config.yaml
num_hidden_layers: 8
hidden_size: 160
num_attention_heads: 4
num_key_value_heads: 4
head_dim: 32
intermediate_size: 512
vocab_size: 4096
hidden_act: "tanh_gelu"
norm: "layernorm"
norm_place: "pre"
norm_eps: 1e-05
positions: "learned"
qk_norm: false
attn_scale: 0.177
bias: "all"
tie_word_embeddings: true
parallel_block: false
init: "normal"
init_std_qkv: 0.0273
init_std_o: 0.00763
init_std_up: 0.0273
init_std_down: 0.00382
optimizer: "muon_variant"
learning_rate: 0.0065
lr_mult_o: 1.26
lr_mult_down: 3.0
beta1: 0.95
lr_head: 0.00651
max_grad_norm: 1.0
warmup_steps: 200
schedule: "wsd"
decay_fraction: 0.94
decay_shape: "linear"
final_lr_fraction: 0.1
batch_tokens: [8192, 16384, 24576]
max_seq_len: 2048
doc_mask: true
train_tokens: 88390000
max_steps: 5934
dataset: "wikipedia_en"
Each number is 128 + 24 x the weight over the matrix's rms, rounded and kept within 0 to 255. Layers, rows and columns count from 0. Numbers have three digits each.

# layer 4 attention query, 128x160, rms 0.217, rows 105-127, columns 80-119
171124105154088167097115132143125128119147142120114118126127162098099138133153157112113150159117108133132080106116139107
104162117124178137128187109141139131145127159135149122125106118125138118110125120115121144195120140157095148144092153101
132137128133125117129118130114115108143128153114122133102100125124108127124094181119128106172112112130115101117120129111
135132156109089162172104141159108118127158138137121137152149169130136135147115108141139113120138147155122145137119159104
099107121147113122118165158119111110114170152147157133120110116100161135092148110148146117141167152142155137129169129163
132148138118139114153148136108129095108122139160114096127130091105138103141146133156105160107113139149138135135128135100
111135142139156134146132136138110116133105127116117138127128123139117149103124117104122155146138127144092099148132127100
101109090129138130143118127155126114126152138187115114136135130089138143118131123132107142131126123139111176134112130128
154131140143093143109122083115115146156148133131148139121151100119120147141108145140138109146171135159090129128104085131
166157138137120145144097108124120110090130132150146081082092144156141152156125153115113144144138097107138087117154128103
140141122168141137134104103117102116130117125174124080141089073129121102124128111137126133129122107134136096123144121115
139119168115119129131128096110159092114135168126120110114115117111135117140094115149151116156116113084079144099130145140
150132121120142089140138087135129137168137142109139108151141114141132151134112145127135126124117129122155153111103130096
109119143139120119149117104138137115168134102103169145079117154166122149134132128127143111128113094142157118101131140126
127161139107132148108166191118114080138098123140108133131126152108164088140157104126164146112097145100111095127150130115
116148091106151115127138124131125116127131127105160124115083118123094138099148126116117131138101154119135145183088112108
117125154163098116099120130142125152147146104149121113109137113173129138116118112115135123138151135145139151147138123165
132104142133142135085106111125131110060099105106113101153125128120139118131147115110118134108143125098118091170145133143
158121110104138124115113133140164116106125119145149097098156162124115137080123139164137133123151155171126138165118111127
146182118153090101109124118161132140146137137128175137080138102113158120092144134123117101108152172146136132104142161138
159121126125140116149093117122115148125106097132110108127123116095110119167148133145129125129103106126127155128112146137
105142155160110119120121077127104106109113129118121148166151123118104118104144146150123124108157152128114115106135123167
099161133167124160104144114137126139096141104135122132154124114129146144114113119129130147099102137123137125153117094151
# layer 4 attention key, 128x160, rms 0.199, rows 105-127, columns 80-119
129125133123113148132138101171096125139127117097179111142142127087117125113137143119144121128109126122143118122131136125
123132117118148104113145132117103083148114144151128148146114124101107111127129133133114163144129107084093174082116141142
133150141148161120122106126129141128089132151126129110136092111125110118096143165119137134119149128159076120153124118123
137140158127130154154137105124132105102135125156144138137140137143168108125133109134150132114135152165098156138146092135
120133126142126130116125163136149087108139122139135163129110146137126089104124140127164148141195153106148152137115107146
136147136142116119114120135136128130121118132135144138094149125106132114103107137116141143126109123122120144155151095126
151122095150126167152103123130139114125136131096137106116124124146120159125110162129111139130115136103124105134126142127
136094123119177148116152126184113118113121127127097113148117137106128095138144115148154142146095081081150136138136129127
166121121139124128124087109096133117139136158151114115146126124114128164129135130131139108175112179161111161111134125127
157124116106089124140126125113152148136132150111188099158118106137163151111101155133118106086139087141114082127123104091
114147137125090099138093135148130114117141149131129110086131132123125129160118139127156111115139133097133108140133126135
134152173152133095137098110125089115117126136123141097129171146171134120137161153133142117148150127116099115127130176141
115140150087110136153133118128137110160117118140137129101131166137122128155157105098113112148087153094143147092101123127
139122084154140086160116124124095137132117138116159108086107110121101113148124123143107130152158101145134112110135134105
107114111121107118133155160126110131133121134125090132134121152165131119112134131148106162088136134075182117127135202118
111146135147144150095121166147174143102127126125130150175127121151133091117135125121117113132118143146158133163100093162
109137142135164115115136124140120137103098080180162119154116115136141120117129115119130161124137123110131133093112127184
136135115145088117119091139120170146140114113098157148093129124099109136138098153132112133110140119140097074132129113165
120079100164140119127123106141149098119174143150122140129147098122125129146119190159123112142093109147159132102141111108
134091126124123089104146109115135108135125139135202142092120130138136076156108127146141140134095134132123116123161134117
110096118106165143134108085168099114114152103150136146112113129118112139140147111116144124167122118112141125133111096135
144119135164099149114124144152107135126125142121116106095164100108084134105159108167141088105085136167106125137147127146
128103131105149123109145117120151124115142105115151117115088115154125133144123138092100133140167135128142124135130122130
# layer 4 attention value, 128x160, rms 0.235, rows 96-127, columns 80-119
125131113167125127150153128129143133097120142136104079158137131118111103128100137152118105128125150132135172102135083120
088116146131086152201092143131130080191154126142122134141104105172116146131137095087123161135180132129112151138172154140
098073082116156128132151171147157130111094187118102111142151077166115103116138091071132148116157141105114115165110113172
133123141119112153174127094148095156130127091162119129135120134125127133122154134130102131119166122170141165087119138157
140144112136105134155143154106120153170097124140148107060168161090088144147158110080115166134152153139123112130152157129
084150122111075101109149107135104104122151171144114152159159133086107114137158109150096147088102083176119138120125103144
085104114106165070128120108121160201192076168148176133124086112129083124141131148130112117118094143101159124162155100123
143152107082165127105131154119119122122137125123122143130137109114105133103145146143146161103118155109121135114172161126
161143140141110164119110097139127101076120102152144101103105098093154138135153131110169132104100183093159121127145153117
137112130096213132093130134148134169114123115183133136123113125109095097149137139086157143156121129093137098135118149136
119172109106143135164093157083139146120073144110104129124133114169094163150102138086125118111140081103137094083101140130
131131157139146140127144108112097111114087079174134136116081068081192146167133126126146120116087110110132128146127107095
144109132094158150151154124125116115110094167104083116171106087146088126134151126118186127139108180102094132117126144114
103098148130167110161113155154085125147128124151161129101136090131135141094111116151133097134112116171155117157129127141
096146136118098095155143148168140109155100186132137111126145141145108158150154127127110070086139169129132127113089065152
116105151152107117159115105155092129121100144136151125154115147086107124105137133106126152133146120129160134096140146126
114126127067074130127125156126140139115094104123100144116138122179137162111155075146130071141098066134122143144118102156
141097129126110139152118129141138148132080144122101133163163148114099088148155123093127117073130096121119126121098165123
104156105111166120137109138124123107130124147134153153157075140120116129131123120133141155107115096146145131122156081141
116139181182203126097121124108123125135140134130140099166111127157157136125156109079120135141127117131172162114139113075
137116132096141151116172124083110168110141131189119109165132134113134111141163174128113130175150137175137120092119087091
130105167115092155133080127092093135135165121127141156145108118161095164116121119167120142147129125174153150092100089176
161133175126099164157118116137107122131133149119163048160114119134142140090125105104141137103114158054125131089156113168
099136173105083100152133150120117180119113126115141151132135141075081133118144123131118074135125106145158139131138169151
160117151124186142139088112126143114102141144086111140129105139120150099115123097089130121119073118103138139147118133117
159111099147097110132122143147143096145140162140185115122120128121116160110101072096111146165124177081147090104141130155
141141135133127139126144065088140119125123137122131160132143158122140128094104130101100117091112208161165139130099129112
163109119170137144129111112096151138142153128103133107132123191135114162173114137113100144116139094127118132144161115085
100074148144106114115151105118107058127108089108111053115143128084149143197166129084154105118104126097124099186127101157
176133130131177104152136087119129119143100127121136127113109128184137149121127153151100125135096107111123105160099129135
095163175114162121121144150117140072141122136129151115113114169115128091126091131123135152102122135101119142132127151124
146187147120159148125113099102099140089111140161138101139106109099169121099120107120143123129125111139098105102130083190
# layer 4 attention output (transposed), 128x160, rms 0.291, rows 96-127, columns 80-119
099134105115133147113126142140110134114119094083173135110144111188123154098144159086120141142171137108115087164102155137
156132087145127121094169115108155178131119135120128159118133133094143140143128153191133132125030107138178132104104093114
111174157123090123133098114114110136123163124148183109078132160112149154105145145200129131132105126143086103108145127101
115151115190116133137125122098121111134114179138097142088131108154109128121101088138143139135125128094151166138113151119
138124172137151134141102134146146116124151123127100135139106104115142112075143150136128149127100147124157144133133112141
148091104110137093154136144106140132156106136136164133105124124144176160117102111114133145119194133099139105123148110128
135114144150102183143133130166150093086180116109108113143149131132128115096135169119174134145164118129087119142108141119
126139104126154120124116120145133140081162103125110110151130136125133127145110141150122111165117134120157129120125127131
108109132139145157102126182112144152146108133145116144131161143143111130096147085132106096110114089157154134093123122143
135162122141059123153144116098137075129148143096105087109158180161157106126130128164122133112139168157113148094173143128
132160128149132108103170140127095143110172096175146155135127134097163100122116099160166131152104153164107118167163095131
126136123154116114099129162161126115133142153111141155110201122135081100074117137129117143127149154131088103148094121124
107122086129107143076099134135106132128164097149167094149134150160161148136099155122117173140135095170119111145113140134
135118132129114159127136127105160112165131057135097182170127165094139157150141119082124128106152132087092115144129118105
160128096106132174144129144141139165118177093087130136155143138066163089121088135145170159137078078140180115149164139115
113132119135127155108136157121183127129144135087111131139113112196144156100134140102121151099138137113135163151149099143
172159102121116089127144107081147119163107113126161138160148135084152116122121138098126144146140144103135119130156130129
120151118161168134150103123115107070119123071150138100146094122147172164143147127152143147123116144103154139091126101149
158137146113080143131139105142104145126118074123126084160117156143111139141112137102106117160171128110134122124114115131
128155116134062111088126122164127113106129128124128115080146119102092097128150149151128144107135108140101114137137170136
105159072150129072146105163152093095108128141081130174165128102176081085116086120090120100140152125093116090151141168139
126095092123128134111172126122149148115140121120119139125133155089138129182114082140127119095147102083126096169156148097
121117106132137102074125176122146123082119129076124148147149142136112164134109148164114102125100123187152132193109134136
128119089117143110094104110135155101134133124097165118129121104156127161123123130109104132144112134137142124134126104152
138086177144146081100135131133121119156135116167161083084139158147123114091131160163149127117140123152122091103180146125
101155123135147149140113112155127162086117104096087170148131147123073107144159184178162125114150109165137145163108116093
153110157114136126112116176137123081110139160102119119133124117136113104130110113131124129139116081108089117111122143147
112142165116158100083125140166082126121121133137100143140141126182107127122145133128157116134142115146103123157098139180
148138118113131142082130170115129144131131104125162155095140141144127115110083153148145087128127128150155164072152144145
114144123130086174098143182118148113130176151172129153157143116088116105129103091126132107079157195157144161118169147124
151120131133125146165109070138098172117153094113132096124143132117101165158150153141121119132123108125128153120140089161
149097123129113082103130119146125124162126066106109125135149112185118151158086105129180116147150186138148161177119158064
# layer 4 MLP up, 512x160, rms 0.212, rows 0-111, columns 80-119
103166124163120153128103146118150093141099131162171112128127086081184122104123098095135099122128156144185176106178142143
113086099088168107163134132106159143080143072134121135149119148095126145129117145119106141156139148138096077117151168151
166114110105184173164083143114165097166125198141098121171138116162103175137117137161089128122128131091127124116142075133
150113102120085167151072098161113149115108165139145145167105149116148152129125146196124127151131137074123107125149137109
104138136121139148138071099178124163123165128148141093123123098147105150129137132145137109162110118098112106119108118134
134125109152094114144151141121089100131117154103148134117136093096114119156094149137098122144115114083160117100154119156
115088160147131103139152100092149147134134128146127107118141078131125151141139133120136160171114151139077149134116113158
137137148133093157123153124130105116156121128124112137109095147167121153107127142114110121086129124105129112132121126126
127134129141174139059144136079176163144141112087108101100117126134158177123106129156154124114138138079106109111122114122
104114107125113189112114137129112154078167158117176074108143138100142123146125093116145097087109083163142144121132125171
095125138118152167122150136137123117155141122156158112113144131125149119110131145105144128141123121129116111123112107121
097125191122179133154142123120150092104156138130091168144117127116108137131116110160119131149141148114110179130132172110
113110109120120123160132168129145144130109142099126130145156123128090099136152138115142108128117138131166144121115126124
120113146135143068144098117138083122150126137163175098105130106118139134140137129126115116130150161108143120143121132133
175087098084087103116117106126105104141141109101101128173125151118146101084155138101154075150147104138143106154124186120
121102111134150167160118137198110163123153104144160125134116138133097129111072161151115109106161176087147085158140148166
124138074128189184116147144107176145167135130119151135131109117152132109120134143135123169104147169084129107118086097152
156140071119146131176146124120117097145140157128146146098117093092136149135109136111105109133172134183133174151066211172
134115141111148194079090096092106134112126138152157127113137142152166134134098125115116202129117121091144098114151163125
142132117083089122130106175136118137123124128128133122101143128153131147144107139083110115120157136167111110083084153098
144130120124132121141106117123141180121122132135112124130139113113105106143128130146149113118132131168141116130117135117
134172123103128153147078126162135151088129120136123174168128087142104076107130134145138087062104099140102150166112101141
135152171094115105138128109148102106148112066118084110132141138136106134144131069133135137064171123156109156124096147121
130124092154071133106126106079171108135117107155100146164110127154093128178150107096136137139152127116134139152177146098
106115147101115120125124111133154138121108153126142133105109115107148143117089129154125108149120083143121134171142149118
131135147108133135148150091099152134111134164160145110124091147132066136119078157124141138073160165111125071139168132128
129145107141165168120063132124141120111109086157143145118145146110150124060176110157120119127150129115137112205167099176
147152080131122116122070088168143142095141137123151137162138134122131182118081090175111135100127127137138108124127095105
113094122149104120155114124107161091095121093116140134089120124112115116119133076105150146119163122143105097117156120132
112121129144123115099123134101133142115133126164130106141107148127103147117165088167131077137152131141156111128090152128
090142133152152099120099127105121124135133122141147128135131177156121133131088109167141130126122117110127116157145092104
062115121143129107096084102146078084122100142098139061159150153094174152103157081172142123150107068174121147118126167117
154085081130142126104134150128132112157138128129095118116126110125088111144137137136161130101154109120167113147133131119
120123128160108126116163099162154107111115094143156140143138126127151126135140117121104142138154156114118082119116098125
109114117116155118116161112102113104146145136147157122136118133120157100147116117150157121136122120157140113134137113197
142093098147134149141105127132143118152138127115099127127137123138132154113143078112126139133167129156142115082115107127
149147158117083100138103141159158077117097124114098116105087089075140166132135190143099102114168151072149162110141137151
105151104144130150115097160143071140146113147099108124137181109128133168139129130093131101092170085123148165135160160132
111126115201160130175128078133138125108107077097125112110094110105154176178099121148150157121135152093150109091143113155
162148199096134164107106091145145127084120114147119129096207126092146110134123138151152078102141151144127151117128120139
124121118143126153147118142114113111123164087182144114156081146144095123115120089103126127105134116084129150157118082114
169139146135136107137140094123127121123118186089128147133102090120154135140128089140171150103140138088095176140117142155
103101130141143147135143181077119117088144150142097164154160127158150120091154133101106127134144133157122117132138112137
119125134152132171131164153117174124130118116139151154149110139120157104151152118138147143113117149097153173101139114096
121106125140132138139078098159097111154102091120110077132119133127113160092105137089150111148128156108136127174142138107
120084108135113171156144114148086128130111108182112130119144118118105150171142133174121119143122152141157151160158102111
141141158087163150151102132142152157159122128092176141164098174143143104119134128125129170131115171097120152196128124169
101154116117104131094145105124111205061144118148098124146135105125116071133094127142096134112134111137141170126144131146
122076166140111134136110133155157145115105116127160154125135104108141122097136147133115122064105171131103144129124140120
112144106126122163162149153176158145139131119122154108124112138111150165122098118145134135116115144119138115141099162112
120124094142146099127132144143170145134123138112119154126150131143151134128120137154135135137151137131121131127132154118
116093133137124121181114097131122146127149088111115172152086140106155135125142122118132121153123118122113114134116130092
099155119161105135127148109110160092137123192134033133161134113113153110126104107082120130145141138093135159121109168108
074118091145147110123151116099122137147069156145169109120130132146106157174134117106084162145122129173101146141120132178
130115116152151099128153143163170119093133154128166102129110123144133113169147157157143125080118135110125105126111129138
127121102150112130122141123154140140070166130131118126145127097112108124104120133180121135128125114133095148142156087149
127140125119095112126144125154120163165136144111146126136133089128093116066101081111136128123107121102133137182134147126
111131121124115141129128142116146083146145147130161119083116136122163134133129130136123135126131135111160126118099132158
102104086146118149093122141118163159144105125140111130158133124146095160176095112155086121138123137119154149143124098100
115112141132126123115112133155180089156101097135131094090138096094162115127108136097147136092122151127049143169136139148
103128099117107128139186114132149121096138137144165106147132103127159109127217114121141130086161146100122176106062132128
124115158155155124174126115094128107127105153164137149204072116146156155102106154138111162146087141121119128149125094138
109154090152147085122134126097114136137089120131108148125122141085108135129112165132121111150097162144095112127123092115
098112103125134165142136138135151143142159166134147146104132158120125124166104113134105123159124134144111123130192143079
158121145157173121134117161085079082138150145127125132145151120128152190159118074124126083110119172182167136166145105101
082112146142135119172134133134147119163142109129075104142137133113115127084124124118132130104123139138074128139133139132
144120130144161166160126109171160138092083094168109158103157161104178184140123136206137126135150165099118103096148109062
160090101128137139110084136118155127125172075117130106122131151093132169103135137101135113101158150169067143095147163133
116075149167140097167180116108113115100097151099110138093132116143115130116119127101185145141134157143078145139113142074
144129101147166126139134087131110081155110135116160128144131118109113155136153098123132119111136149101136122178112052105
132113108134129143135117118116092148127120143105097167141166117107129166096129097106099071088130113116128139121137156125
125125164115085118115117094157108138129159123149146107085141102149102127127132147104119113117176117152119105147151131165
109123092142145103147143128137137141116101128124124112170142133157120146129109121115156139103146128100120132095160087117
115145132153101141138114122116122117117137149121130120107151145143132133137155133177142096120141169128148116101129148146
127069101165119128151129126133132171170176103136127185139111112131134153142150165113140102167157123094144120147160151150
101117135096108162161112160163102140095124124106111148076179130112097121123080115130077099118138106126094161109126138104
148088118135124121130146169171133142103182115142123115133149169126156122084138119140168093131151138148102115094169054127
140117140169092134107086114128133163152154123128111157110103093107160165114156095162146146080129126108129150106115150145
121161141113138124129115134090152151145134107157136154085158135116129109120121049122146097098106147150155137160122167157
127080118155134069096101116109152162110144099136099130127159116097154187088142142188130135095152145140137160141131156128
106129143137141189083109125129167137116123132097120100137132155136124119126121119087149096169120128136143118164072145126
104148101159104129128137125122125150125131172107145117128122099127099094138121154152144115165149122160141086154121140126
120176161135158102119127163151144098123127159098109126108147134132155151091130104109120100125121152111111117105165112127
131120134122090131127147136128113157141170135097150096115130161128128116117163129147091123113134137136100119091131141094
174165166114121178119161117098115132098121129091108126113142155129170151137148166143092139164199152109133164116083153109
133125142141124105106121119100107126127126163151136113141144102094155141141125120117159146125131116136114148124146147151
157145128135158122113139092115132127121149106126168104149109131124165194156125145093114122194130149096147131140138138107
101157118133128111131134163137124103121103153118113159107111144149105120126129131141122139098097112143093136129131146135
089140100125145165083137146102158138130111090121123129089128138140154146141107081155147124110143116164100106177122125159
092123119127149143082142105085120107080127126129142153089118092108128144166140142149160149145115145158109137152130114120
126110078121094142168100131098079143104141170101144093142048135168119144128176086106130110134108125123152123166143148149
078136153118129112117130115112157179147136134135146133122123141146170154142177115126174128102099159085145127167144140111
141151127120125148125126156134129130126106098104082104094140141124122123129116175137126109160121156118090163161131133149
107093172089159055101136101125127124120167130128113053190116154106161152134111120145142100152121134189138150104117122101
145146106104141144117129127125093159122131121138125084072132124141151128107117169117148132123151125103101149104110133117
102131102119159126138125133152143124164113106133127153134137148129112166137147132095077117136107149112110120121142107141
134101108073125116108137113152135146142094100109134160101115178157143127126110120145140110136157115150150110121150148099
188097144193129137115118162108138104132116124110106116144130124151096113118082118147130093134115112149120203113149137115
145123128146116124118124106148145148212150109104126161159098088077139140088155137144098093062103131118147148131105083147
101108110133129133145157151133140113149134121120147140122129128154164130147107132148126156122148115121127135144125110118
129120153157146105086129104142113095125107165166109105133083166112112142161088147163142089159151110181087110146113120183
122104124181078144108138159097112138141101131150138148124178118145134114105161142118118142111130158127112121182107205114
103138096091165126105121127095149173125128134162070108117155097178134131107103141129121115112134173141140141110145192116
148095136153139163118112105125102108152145113131104125152167149122125090150111129092141151134132154118105145150129121122
146066117143081062156113149118157092154114140127190109111109114098139154153130085122136136111132116054124080151133106149
082142125124112104168128150157133093100136101093112141145128148169147166116169099140133125112161155136127157138136148149
121095102160095117088116152141100097141096130126156097143136123187151120121129136150113137110142097125130108126096135115
142122160156097133100060130104120093088092118105124109135104144100110164117066108108154128118139111123130123115160119047
128104121085095122138120127111161154108117139112137117138156107111115116168101117155109168127139135102103169156166175126
186096182167135161156096133114148141092150120147132109126133080165121114086145171147113131118158122165165178138148115133
125107141112171147121064090109163132107121105158140148133186204131113155140136150121154119130146113118125140176124115125
111108145122161160154138117138121095116156090127096117117113110138174115122140148128126135137119131103114139134094120111
# layer 4 MLP down (transposed), 512x160, rms 0.327, rows 0-111, columns 80-119
125171116129118083139141130142086151128132158091160148133145116168106094119130131104141140135127135104152104133107144107
158186116088127155163137099114121126103152126135105130131133128118112112113132161165117134112161085126131127122066148148
125095156103129175088150148120101119114139134110112121155119103166120148181121134135142109145193169114118145120133107115
114124082159120127104106164158130124171123112113130137120191139121141149094108120116122156130180173091168148137081126124
125113107136108139147129170120145109142096104133116133140095142150134120132104127122085128128132155093158135116163120128
151122138094137138131103151100080132116122126132113151087097165098122144114142149141145140171124116117090131137147094134
105107142113127094116117119145124169115180152136115082122134117117117130136120132140117153134137117147144143107101099127
138113117166108124152133107142132119134139117140164141102124129128141108143161100133111118139138096132183115070104146138
121147167081148123119096168087087115098145176158183078102125160148117172173153096141154092119094121106089163135119130090
132098148133107076142153144186094137101118159143176111114122121114129140160104123121081120089134131150113178132166087140
124117105119140140127128128142139131113137117130125119086120102152122152118106090112141137136155144097168123148080120139
119148128140094158159124154154094145113127099149160129142164143137139137124104101063123136148150161146133094123115172169
169122105125149121164146163092107133091108115109162148108164141129163124153161090092149125141140130135082138113162171134
147148104091085152132146112126140143110146145119077147148131122117147152128120134142111116142088112160135120141125130121
126110151173132112122144111112185123125100085126105134116188093158126098111153119158136112090090109094151151132108140139
125166118128117104160112154166080136115122102138131117109121149136130090094094180144129165162120085146135117157132180123
131183094080154149120130116101158167156109180145180075149140138153118085159108113149121113161088081123127140108099137079
177103111154078148135109110091086118159127105127189134122109142090197107130113124109103109141146118149133103106091099128
171119149150160133100122078131113113100110095118117190140112119150107129096134202107104137138131130123132170135127131150
118135127136149136134150116122138079139142121115162120115138107145127146105122125078118148127113123096132100121139117120
128136128130098130120118140099123143109142114123131150130091141116138130136125089122110127135130133141134107108144108139
152128112131120139094148116089124122138173136138124096140127132129131112126138149098148121169128141118169147123131116145
109117115076131136080105122156121140134140138166182116129142158095134127131150115136130128149147098099129125148113107138
138107133127137101168122145127159161095147111152141136144167104133147139056181134129162097109140140178154168146138149110
142089140128078091109139165160169142097085148150135118160099116144125115141122118103123085175158101123126125168181156082
102156106138164143143090115110106138166123147150146112117122147141133173161122146138117111095123170156137078132164183186
172125152159161146089110096091143139142128139064116120120141123146189142104171137160142140073103144103166185169107122168
127091110201127106180090103147104120152168116152126164143147130140122139133160096106121163141146104146140086085126115129
138127138094122148143166153123142157126165117084137114114136108139116118099199117147171144115096142151108155142103128137
160119152065146117112146148129132117139111100123176134145145148147100122119136129132153156114160114132118133137186164143
135133157108113152155147122125079115128118111120166142171147126144108126118099147165133134151115122107156144178122136125
139107122099168148155137131121077144141118112158159088094151131161115093166150110089123146139128126111113162099114125131
118146117085140107112125120111144105150135171130091154135127131113125172174125091117129124144122159118141163089117210142
145138131125147159114180118120120159107112139082110160133157097133116137148132072147140134131113128120137147130145127175
195151144075124131128140132126135083109146107149114124105128126128155164091139127102125133089143129160118157130144109108
070174133120146129114115138103078130138160145143136118110138133132125125150083124147109122117145090115108126152125097108
124105164126169162050094151101140133158112141124107182098138119175099091156121165089171116146146111108114133135135118106
070153108111145133153136125087123156153155148126129142133129085074119100146156151117168134144149135156112117097151127150
133137115143122136113162097088152139118125147115124116128143105141117124104073137111142143130119115122146141142131078126
120125120157104114142136126135095177110150139104109133125133106100152149124146134151095127112124133131131121120161141108
119086102082105090162171145144114113107143123134139114106177104117108117120116160137110147123115143128130103117120150106
140126122109141151163117111155115157167130121128164110122135136149103168093120073121136141145140059134097143131110137127
140130117127120118133116093123108071152137118140108141132108131134142121136181095109112157114143160121127146138106160129
134163171171162092167167141175095126145091122099127125157122084140112096156135159146127104133152115147173104100123113133
146129130125108083085102114142167130131099132107151091178123119103128114101096116112104141124132133142169112131139111075
091108144167110143144092134115140094132127107174126174125122131137137131113115150113113136142153154128127096134132136141
091138125138132147100124149111081137118172168114142130184123139086080116161117125165122138162107123140141124141114166164
145162110108138147147131063128102133152118108138120138150148134127143107107124137112114153117116143142119112123114210121
136091100168135158108103135132135107160169122129102134147135128103096118152151094110101116131141169126142125133093129151
128157135169129128076123172136136152122112131153157090107119129109135148088116150140127124129096140132098099152096156100
113154134090148124105105116074152141139117120138137105152102107108113124093119136147140133141090111143128156120139117143
164129141150126138147136097169164099131120130139122153113091097113110124143150108134086104183127129141120139105137138135
111135152123130145119159149142162136105146116126137140182103156168145115122120137132169158095132124099090155096128111165
099112106080112162139107070121093154128158123123139136108108152152133158100156127126128168115162161155164156144128114134
141126119145134126141119152130131136132124096132099101116134117085149128113147135118143103132133113174110123155112138102
124097170105091130104132109108129132157108151139175170152136130107148130128125159144113104136137162129124096106120155098
117140111114149128118161150110137087118106120145165118131088160129115097108118099109124138097154149164118090122135103101
120149135129114135134139113157119085184160140146114147119138129127108101160067133167091130135119148126131119092115087162
132093150109095137109116141133119126091218141123141104082124124130118157098138139079181123100114132098130129096171167185
099101184153094125129145074187126133139123125117106130120126122132169083131104157148134074122140102150168129096119142132
121182055156136091155143137128130143096168132158142169141096106138095128157164144106138117145125092138098130129056092154
101120157136132143115144099121219115113170092134086124164105103173106098125150125147163153157134175140062155079144099152
073129140103133092133154123128132114136125105132114164137132141157132172121125116116126150131138092099099116141138111120
169126133129166138120123123153137148129082151133124131164127106144120127173115140147106131111134153096146112129129116144
150122153129161110124136142154136139120137130114122194105119139097174107159106115142135157142142110126111106136155107105
141105112128149134103131152101106111118116150132118176118135130096167117144061153161125125118137103101144147122125143126
148135115114152168142106079151103107139143118059123173108108187127085166105132141125073083155137124136120186131109134165
157174085089175192117102154102127129141143104176178101074198117122136138108155132158141155146128168123119100144133120158
125136139167120110130138123151104085119153152122153124153145082161080119106113110126123101080121127136092152114118106094
101139071113149187168085137133132143109122102110119171131117159111134123139123132123155132087112104095151172072140167134
145161149109141114122161089112160136136098131141091137095094146172160145099148121134102121118130117097169134099132172138
127171078146158155095102122132102151141124147124164140173157116117122120110155153139090142129087087143140161137097112109
096128145134119123133144132155102125117138133136203120108099112109107101107153134102142136158109050134146127117151123120
107143124153105114126141124090104097115080133092134139159107120117136112133157133101130112130123105124116140139153103132
124115140220118121146108130118115170177129096137101163135156144140155109132160139108111131142128076150118165135136176095
119093112118102155089124113123141152111146143157148129142135167112126145136125188172145127118129137165093107138150106125
125148153107108106140090102117141101147126116141144122119165133079156165116154114123135137111111127107145084117099122176
131130131152086122119097157153161123156099163134133119141119155126125133143140098142082119158092118114138140124070146155
101173014124116141172146115124126169145125140146100133115091140144148096108105163130122145119092131177083140163139152222
138142057159135108113085116153119130166130152167140156187100140111119145086108146107163079153134121107112162103093082138
118139093126123147152085114106145128172120105120142156125153128114133143132168137080149156128124138138154133160124149167
131114126121134128156143119120124128141143118161133181121115128106100143081130128149131104138127149109112131140113109138
092133129118105131137139154122121086103151112143115126124108140164093151114169146129107064144092136126135139083134148157
113178125120107115097116151103143126112129146148155144139132127117130159116139129126112099147068148117116166116144087132
129127133104148177158139169159128099143094129158097133136095153109120132138114131124125137152126149150112119096137099130
097151149181141082116120133158142155122120131108117166149082095118125135162102112154183121176078119143124126114144094117
128103132113113143126143098114142145132120056116149079134081121120186133156144165141114164103126129091108174123133149152
094141120169134111134131152124103101114130155089124147113129105155101107069129140128131117135128146116138140126124164130
107116111095138111153079149180162114145086102111135124162160127149136118120099106126169126133132140170074111145166125093
099134139143125100090117150129095177119117130136165125139127145134178134154119104099096134127125071164111128191135092102
081061101121140102174110155129106128125111132121113159154140128117092126087118094109151097152124116130139101119178109118
121114119171133104150133130159156095114119123118128082118129172117160108112158139100111148115089088154155119121158115155
106133080146152162087105094112099103116169141111142118132125114118114141124133148147093113104117164112130098139135119171
101143112090062172128166167129096163147149157124166096166065140141065148162131117125108139124145185117112127123079167133
129120152131107131100135136125158125088130155111091134114079121170129174144143150160120139185118098146132148132123086109
140150097115097127134124107130120122087117156115121166144099095128121116129140124136156116127125111156132138119120142107
111148144098096087135130141156180114109094140104145107148077108136137105095153155147154071098112121130099155159172145131
152148117121087057164109155159119223090151112112118125081144145130142103139082142125181115157107095098130152164116127100
159137084117103127107126122148149134147141122143126115064164102072128104145137150078115177108138136129171093175096160155
112134137126138108132104074142117132135156139127143148108122120143106103119148120155108144155145135124125155128118104120
080112133181133106112125134131143134107114153115145130090134122124143123136069127106144130117161092081097141226112103127
152116129070125122143123155091131132155105128136148129105141145154149164118176150130097146120115125165107112182124119136
107118114118147173112115125156163149130099138153165105147128140090110132129144135098150141116126139196087133114118120143
144089146150102117131112117109173132150149129142146142087130122140139140140144128142133114143093129111139172169099113109
117134153108139129138123143181172135147134103082158152131084099118077156169142124168136144156125124171124132124152118121
150087103137129114067140107107140157102081105136117185116101095180105152093160131096129167138113090143119142143136131106
136177132115129154128139120121093123132131123129142176112100131116136132131154139069136083144122123161133133136126132114
161123184166124151131123104119129117095173092131127104136139155123103112125105132090133125129095109146167136106081119136
115099143056142189149136091141123124119150153138094167134140103119124095109162137130142169130124121149108148120118137142
162105142156137090167126166107073139150128161154168124145152118120142132172099154128081118119154121126131084094096135087
103161118130111079110101125109133151143177128158079093107154127120132122084144163169140158101113166089117103081082104120
105087100101130116116105160066142114169151152142131130118137137118102119139150135103196163156134122153181131081124127137